Weights of a small transformer language model.
Size: width 128, 2 heads of 64 (1 for keys and values), MLP 512 tanh GELU, vocabulary 2048, 2.21M parameters.
Architecture: LayerNorm before each block, learned and rotary positions.
Training: 137M tokens, 4181 steps.
Each number is 128 + 32 x the weight over its row's rms, rounded and kept within 0 to 255. Layers, rows and columns count from 0. Numbers have three digits each. The size before them is the row's rms in percent of the matrix's.

# layer 5 attention output (transposed), 128x128, rms 0.0587, rows 22-54,85-118, columns 64-127
102:105134042105111162117097149149174196145170100148157079111090082150062134089164125103133102086130148097114155115132136107111165120154132110156159169095105107134149119088156166152135157188113123
100:113113102106162112166112130108139126065126094133090121109136144147134117050127074114109070137176088122108157124084179056144090124140170096191106116134123131160112120123137200095147103095114130
099:155113106110124180089073140134128182120077100114110114178091108161135135175147118107078148115083080131156136168078113143095170145111108137083106165165127134171172135152133132176126114133143166
105:135143138103097083133104173155097156077177096156114102168144146216125180070149144146049136108135164154073129102188103109092105102111126129159128064143121160134087117144109137116148184176134141
118:174159088158126136119121124113094136154106146100130142152161166090083159155125106150134174154073138191161123164150093059094158152092157186130081122137139112170146130163111148137102135063122129
110:164164176167086168069158087166175115208087089085108146075095126149162104126097121108114158105131133137126124124115099146158111143092085118116168080122180134084161128103161162096178165156166102
117:103148115145108175113143116134112087073075153064065110140152145136135146140183106134134150127102145186153135153127155139148160164137148131074150173156180135073126103123085106105050168171119135
103:170119181166126102180137088145126120134122092111093097121122147157133160183155115174112194177134100161110154132106158108080083092142126138116098110090034157127115158088106153145074068091160165
107:131111104110194168111217105104144138147108168120124124191147127108089143132126105117209112145131105154091104109116120101119062147075115102155118157096138072155114045208123100157136136118120161
108:105147103185124123118179123091187234178098098113090131131164126121116125088145138210142116134085093139070116150137148114107114099166155102134064139104099192113152154105142156155155129118109111
091:117130162130121200104189117134122121090141134156192170140144130140043159069153109119129125140186138106156156121095078148088140114116129126118145148155088131109193119165124079140068101074170161
094:084126131105151082169078113091138193100122119123099142092143171105196101114154173127140117189156131099158112104089079108124085109121152194138110119123177139129164117134145165098097109134088154
107:214170164109124080134141081112164081163131138117127132129162119150160158102188169132146122119105092155096169120123117157154146138146099107138152114097130093103165141131179109092069152131151121
104:156107188093132120178091106091069112102120082136148122129137104157143173115161085143154128145119088078097156090162165079161110101160151099058096066143159159152176107132123137195161078089188086
110:163115115162169121153186144181117106104179111122132130153090087070099130158110150093092050119087161157134111132157119106122131162162167122145151150127106146159132103152070069183157100094117099
106:149174104106178118164085105124077114109175118113086149148096093119134102130103170077151150156102133162119171201148073142061158105153081089151156136160096132111193120150096151094123105118135120
114:192078178115153157128115095120149111174103136138188158063089099110140160146091043128197095125121087075170174126158131134110078128108149131154154151128124096071129158163126179162114091214144143
107:118104150124109115070131097160086088212157138124082150098124108098117129142134041123129108163113129100090114166150189162149095193089166106167092162144116133116119171110100119181128127129153127
112:078111127121151096076127126190137096084097167109080131094104161061134138113088044149182108082147170109124146113139163098142091168142091085111153163128179157142137085089123213079157104135179136
113:077079204105150113094154188175121132100127151136172155066128184152178150153085105082153099121129131106028125174082164150087134166086107134115110152156130126114144084083140111127158121115141085
106:064146120148105143135152075115100145088155083108083135140119067178093071129092142131122124131187175134122126076124169139136095124070163155106117135093145096126118099144139129083107172112106159
104:095150153193110100127152090125107129058174109104137186106107170110125173091160118118150100112129133103162158105131128172194194154148168119109158084109160124129126121131105102109157097106156139
102:106190134174138162105146137113136155157110197150151169111169138143137140097138090150140121128118127076135121154160103110189097127106154143124049091137122136141120150070107134166173146120103158
114:126108165104151117145117116067135091133096134091147140073124144192201151164175149147144160139123093168072108112132148151129148116100150148160127135124158153152088185093166146091104161185160085
105:144092145145153139134121161130121085143099098118099152082097117092095192118139160082177140142084113104107156105141148136140078080127160184166138151119124122145129143253113103136173137112089102
108:143112149168139079133094130111068121054087102125136078130117100109156135149178132091141155196156116180116153137111206135081101104144150096084116086169115178176161114133147151207156151157172102
100:154131091158177121140146110081127103072052083125094119155106138180081142150051128109086103150158135122158167065157115112135124115047068152151162110139140131126123116196092176116143101146134077
100:113188118140114145127123081112095134143097183087104091174114183067102097178113135153113109130108142113141109126167183174158169164111149195105107133108180146105150138126124139140157085162096106
110:103138155150141194122108070161115180033122185154155077080086147159124120163115143100130139116136156169130122124191124103140132098069103155093147098157139131144132134094139089158152150129141156
096:112167127116105138140148109144119143052157172074109149130116117134135206133036131167162149129103173169164110141062133121119124142092147109129125129154196152124147139096124092144087138075150172
117:125123119106101147170130123121109138214152143131137176097098114149180148061106192141093122140154161115093131123076129138116105071121086124124161096096134085160114096158163119130168124115130083
104:139126099142107145119168150135158148134128174128149117201161105070098066072143121120187126069112131108155202126132127124118094098171131145119197102084180118111140078184146096143137082122109141
117:114079068142117111083154063111135152108160116115137112122119119163110036156148162101128145120093158159157195097157134129189127189127152144158141138134182092143116143163155116069094104106129153
102:104144169059090119133128110152101111132178138168109160153087125065096120094124082173143142149145127118104069125142175117140159101098134103125163167144135113121116130115153163190210136134173113
100:136176105100152147068156087098122150123111110113087143118184147102106119131067054188145132174165155192092096142189157058081089146128150131139074105163092147108097151118146111166096140075139180
101:116125095096126129121148070170096098105151095107073137156133126116186164196134146141097196089130178160085114130122129138162153126098076161101222102162156145146134094109142136110065150144128139
092:159111117155184090128138127107153094039113067086142131132143129109085147118149155118146102101114127079192174092126133143116092147146090150151169146171092117145127087179128102090062110092116134
099:140119114104125128144100120157100090117108130153089091164092116084106072117111081106121088160146111076115146142094116131090119171130090077108123114145056132105157114099133118153105060122100075
102:126093132127160153161087094116087110127136108167111099115095129137144161135096094158107166169114110122132068099178130097156123110097092098121098090165126149139140174099105179117099135146107069
095:109123103111160127144152133077118125052160175164084161173164094120147164196158109087117137190132159135099095160176120148086142118059170127080117174114141105126106138184168107156093093105162192
083:104103089100143123120107127126135167101120085147116137101179147109131142140086148131081078152167144164155129094128156105076100088157220165222053095112130160135161144184137166114150096182097133
092:151171173071150138109131146133116042138125180140141122125092138122162147114050114168176158100128185159099162151168134164166113139152097123102116149093142141119097118086206103104172082141141137
094:144107153147111183098175161153120130122122087073116137160116159177153112087139132112076123172157133173132107146158190121099191179197127104123081180162148180141139155087137149169136134131176138
084:060080157110153134175134159157066110037175143160182106141117133150124126118148150141127138138118151126148135098101111099135113086169138133110104086147136118172196105168126135135084115127117110
097:118168120223133104140117136089092130187185156133062194170149146115193147098130194150140179116082140146125191157109087106136119153158171197128102098141158171095127189101165083102158157147098139
097:097106106195138171094163117149204180161138158155152174076136075177104154139146073169119112142158162148072122163173173082078148139132122100149100145122075147110077147135131058139150159095139126
090:146121113106141096188131119101154124121163115163156107145126188142135076105126152201109104133157163142128131111070159150094189109041134137113133104108118095195107095118075112110124153116138115
087:130141133171080121085139109153138150151112122106097141186127155146056105125085118073100152130106128144131134158177142136115102092000163192141109105146087148098113155112121142072150096111135153
088:116203045092107099135123117100139149158145122160136140131145140104096078094141133160098099132161178104125102112053111106107074135055136172082078122099139094162069073152191075139129121082103163
096:126096139141143169129154137158195147157067128120127173173206138141209158170179177105108153130139123102147127142156143170132185112143119170081130110122147134112113144144092092068133189163095178
090:107093153086083132129108147114133104081178130169158161089183128123118120096121148106094087123127134097051148149105129132097183092146108099136140091173109150104127127093179084141124100153175088
083:172148068106157168095126182166202097088163193152112144095137121174138165134146099107161152104121120111137181156099144083164156130176147099125205141125071148136104161136092135145128112151107121
083:103133157191098137117137083141132174181176107122130203128159157191101116130161120120129185125096145101121132166105123156151124084091153127113126055131119170119084128144162137152177155083128128
090:125105149131139131161057130081183158154113129132096065149077087112107065130101137162077132144172144128170175084133159081125164081161177133176112154112084109120144145158142159101122106177089134
094:161135118153124118178116138077164046082127118106140067133154192083129157151164160129130156160119104141177135100088141128070165113170082142150141152120136137194107140120102104145110126118193108
097:138126109080130189107101099153136148142094156157109088093085122233120149149098097145144177200140116199118139149146145113045138129106077096122090148177079120216170148136117142138114124139140125
095:143129126112137106144129154123183157185155114075144135112178158071141129122074152137167155113149128119163093101085136168110118115188126131193123180104144160116148109115122156105119133184123185
106:155166105158155148072141132211161113120069087144124139113092152115126103191106086089091132167138143104167161150116163105155137160158109136088134112120088124180135122151073117131159128127079132
093:094152125103123141144065082112164080119160162082107132152093154158131096169114134112178169138116152128170148109155137174120162162114078093069154118173133122106190116092119082091141114095139166
095:079079083143126157124162156118138142191180102164119168179142084156077105084153088135124114141128096111146096093110066079142168168152146130161092148127191054157088156130110101148142165095135135
107:174118178131120106063084157138148118166113156182195156110153100074139090121147082131165073129122083126081153136131169124142164173214201130181086140113126158109141156102115164153134108153098135
096:165102168144166111143147179168140063152232060146109145120115089115126112107173111113189148146158127111111148173129174119133102151157117088126178124118122133120093084091141089092142130091191132
084:163097084083137095089111175149172157063120127100148128144164055116069155131185124147104138086088137170163141128126168134108175132167142132152155147146144086120117105177116093101076172134153067
085:099116159091109115090156135148080100073155110161152178100080103096099101119095061131151090113092151121111119141158094102165219171172149169117129105148094134170183092077134099124152083107089137
090:097107141181129095088140106150075118105097114139130132120165165150119103135132118129153106135058100069124139128114157131162123167099134112133100150181132141190105110073117099083082179108175188
090:130146078163192158110125145185062097075079137145115069110136112204162133147048165118125119136172180179123119138156102110165188187123127124096102169167134119141091112116150108108116169091113109
087:126125213143166112154167108146159140144171119152187217154093157115129139149157125144106113178159111133114082129087084102083084100105176096091122113133111127110196158109130165140153078171137149
# layer 5 attention value, 64x128, rms 0.0477, rows 22-54, columns 64-127
102:114182110203181132095101129061052152098126134123117119139127146099106132127048109145127130116163188122110140153162176090158097142148178115174124105108134161125151082135114115147105197102154127
100:137093149151113077111109154115098160075156126145108118147094186164121117144141080114174090172120127149098176105133118148123165126147087151109142152148116137070179096148127134198062107140163046
095:144119099135103101164130135147157134110124085125115154156128055122166107086133067164133118164124128195126136077141067088093123119167113065106110170150149097157151179173143109100112146076102169
099:041078104128164127134142153126129166110091075145103116087123076152088083091155125103123156140126184165163176122149174109134107102095150085138088126182143167150097111060100082186099118188104163
114:112096163138083184137111168113104097123144147149131099076125142118189181220095193127135154131179105069091127113085161120136191116178109116143130090101108143096116145114150198148148135155156097
096:140132104135137108082145163082085159100155146112155158124106110173118138196111179091121085158119136139123061167159144153117156161067112158105102175177146077124175187133110052165093145106090104
096:163102131170077160152085090111142180091061105097151191089143156117083135139099078156154072178134110209087118112207127132117089120132180113145126150177113132117169083142161149161141130085080141
097:123132123077131120101149144067124167119171191125128098170194156100141117106087127105171095134151159145070126108153142155158201143119153132157141174122099087159208123121131116094148117161177127
104:078180153159120121083122157162087121172083186129142131092161092139137145138126096125125167146097113110133086128138156154123113093138164167114114159057138144093136090103100172097148109123141139
090:124115099127116125139123145161057166100108173145122118168170081142162120138124156095155128151142109149146098138072131066092144163100146098067121192139203158160155099125120166112115108110134110
092:086117152187119138110101120124176099135151129129124166084162145114162142101100160121151126123162137125110101112153167096174093229125166164131160108116159144102069140119127157091136127130046104
091:087164067159130191125137113106042174111143118097121122091107154114147130088104138165083180145122146124128088141203161068142130124142143129100084115118140119143092078133165112155137157191201148
104:145114080134071090224110128117107124159132113100161118169169152071057093152172157103099171078117162161121083114117153155108151117150164145143124145092150126168120176117122098117174124137131084
094:099100109156152209104172125118138146063134090121147133116143120111086098171118100157185099185093199138133134101125121111128132127105086129159131076070145128094100171112141160119100090129131114
102:150165110151125137147112197140167180179174116109156156142140118129131119075113091151167104120152089103083102094085200185101081140106057158114156114076119097109053134098169076082144118118166069
100:100094137114132124158166127154103126127163149118081119172177099077125103064150184191075134150131111113159133167103119159153123115144163111101135170185116122090092110087163085124131159082029188
109:159106122118166117079147059069139086084137144094080098145146162177135110178159119139090129080143122169107149200058161118127144132120143124122066092172124117149134153112155088120099127121097096
095:130138108130139149148149180112181124101115194104171158162182097207184089134133149144101117064105099155147127109086105159145137118213060118159131096172090113171112115116072150092112151170159107
099:099141111074148170078084105137159159099133103152131113140074067148158114154161181120115128150140201133143143145151073163072161139164141137110153089117129113103120109163163125149097164108071142
097:146142076065111080131145119132166107149101143140098136152094103138049120138159103116107110103142152140157114076107074131149108129121117094094132110132144139148111137186115177039126137141090173
104:102101128167091121126090156219115122195079176166114158091133119090159141082148143094096160070088118156065096130203113138139149089135127123110154162158101152171137131148092075105148084091159139
096:082130126118132221107113185135129147105090128123138088123162132121131119225056087181111160148126104105078096115157137157137131050134137159128140150176076159080170143116122101129180135138158068
096:141102144056119123131099102041139177081151144096110137130113109181120087105104116139104155074142124150105131074097073125081159158136138060152132145155137160150138148130238204123086082129111124
113:110119087092141167104165088142107149130072109137144108143160132094129152122182150085130171164084169121216121140145070151177124107112131142149086136154173178132129126143082110128126083109167144
102:112102130105099133071162142140106119089109111082127117139138144093130083162117183150162119134166133130136105079133106185154178133125165122086124078114080085118161129071134065105081119150119130
092:135084129153092137116133152120126091131122123145168139171131137138121083091140175173090120101156141061128129106101116134076135148106123137181126142124132084173075180050180169151126157104115150
116:151116084104189169079139073123116113192079126118107154080162129104117105125119114201123112133101139170093156124161149120153141074147124154102068105143124167132141125107182171107215168167171130
097:057180124116099060098117111184080086135188130105092093157124121126144139141191121096120141156127150132069120165126127168138116126164108122154175145182059096136089128143139047182134114071067135
097:073113076178112108158105126212133150159101102117106191140160126154110105101165131167108149139092079128096065114123139110156130097113130117139080124139127121116145111138027162144127165154144113
097:089125102184125144061161130136108130163147151102157188085101122124150115138088096152143115133124117137105122197150152150106124097134121067162139078138083109170188140108091137171194116100149088
100:165123142092147080138107123121124121169090097152087095147125129134070151142128121123138166093102195119106116000127119072103137165127162139185092166153120141160095168109120095161159125143140138
101:162127124127152164148052122162148144164099202152141179118070100114130142160119082203137155111154126126170103108124132067171104136162104133117129167133137112113102177115084123136135110119158134
096:115146182146117114117188186086197115160127052175109138116058114086186187123138142099123178153137107147149102172155079090147089121118132159156096122076171185098079115110146099096144155111101053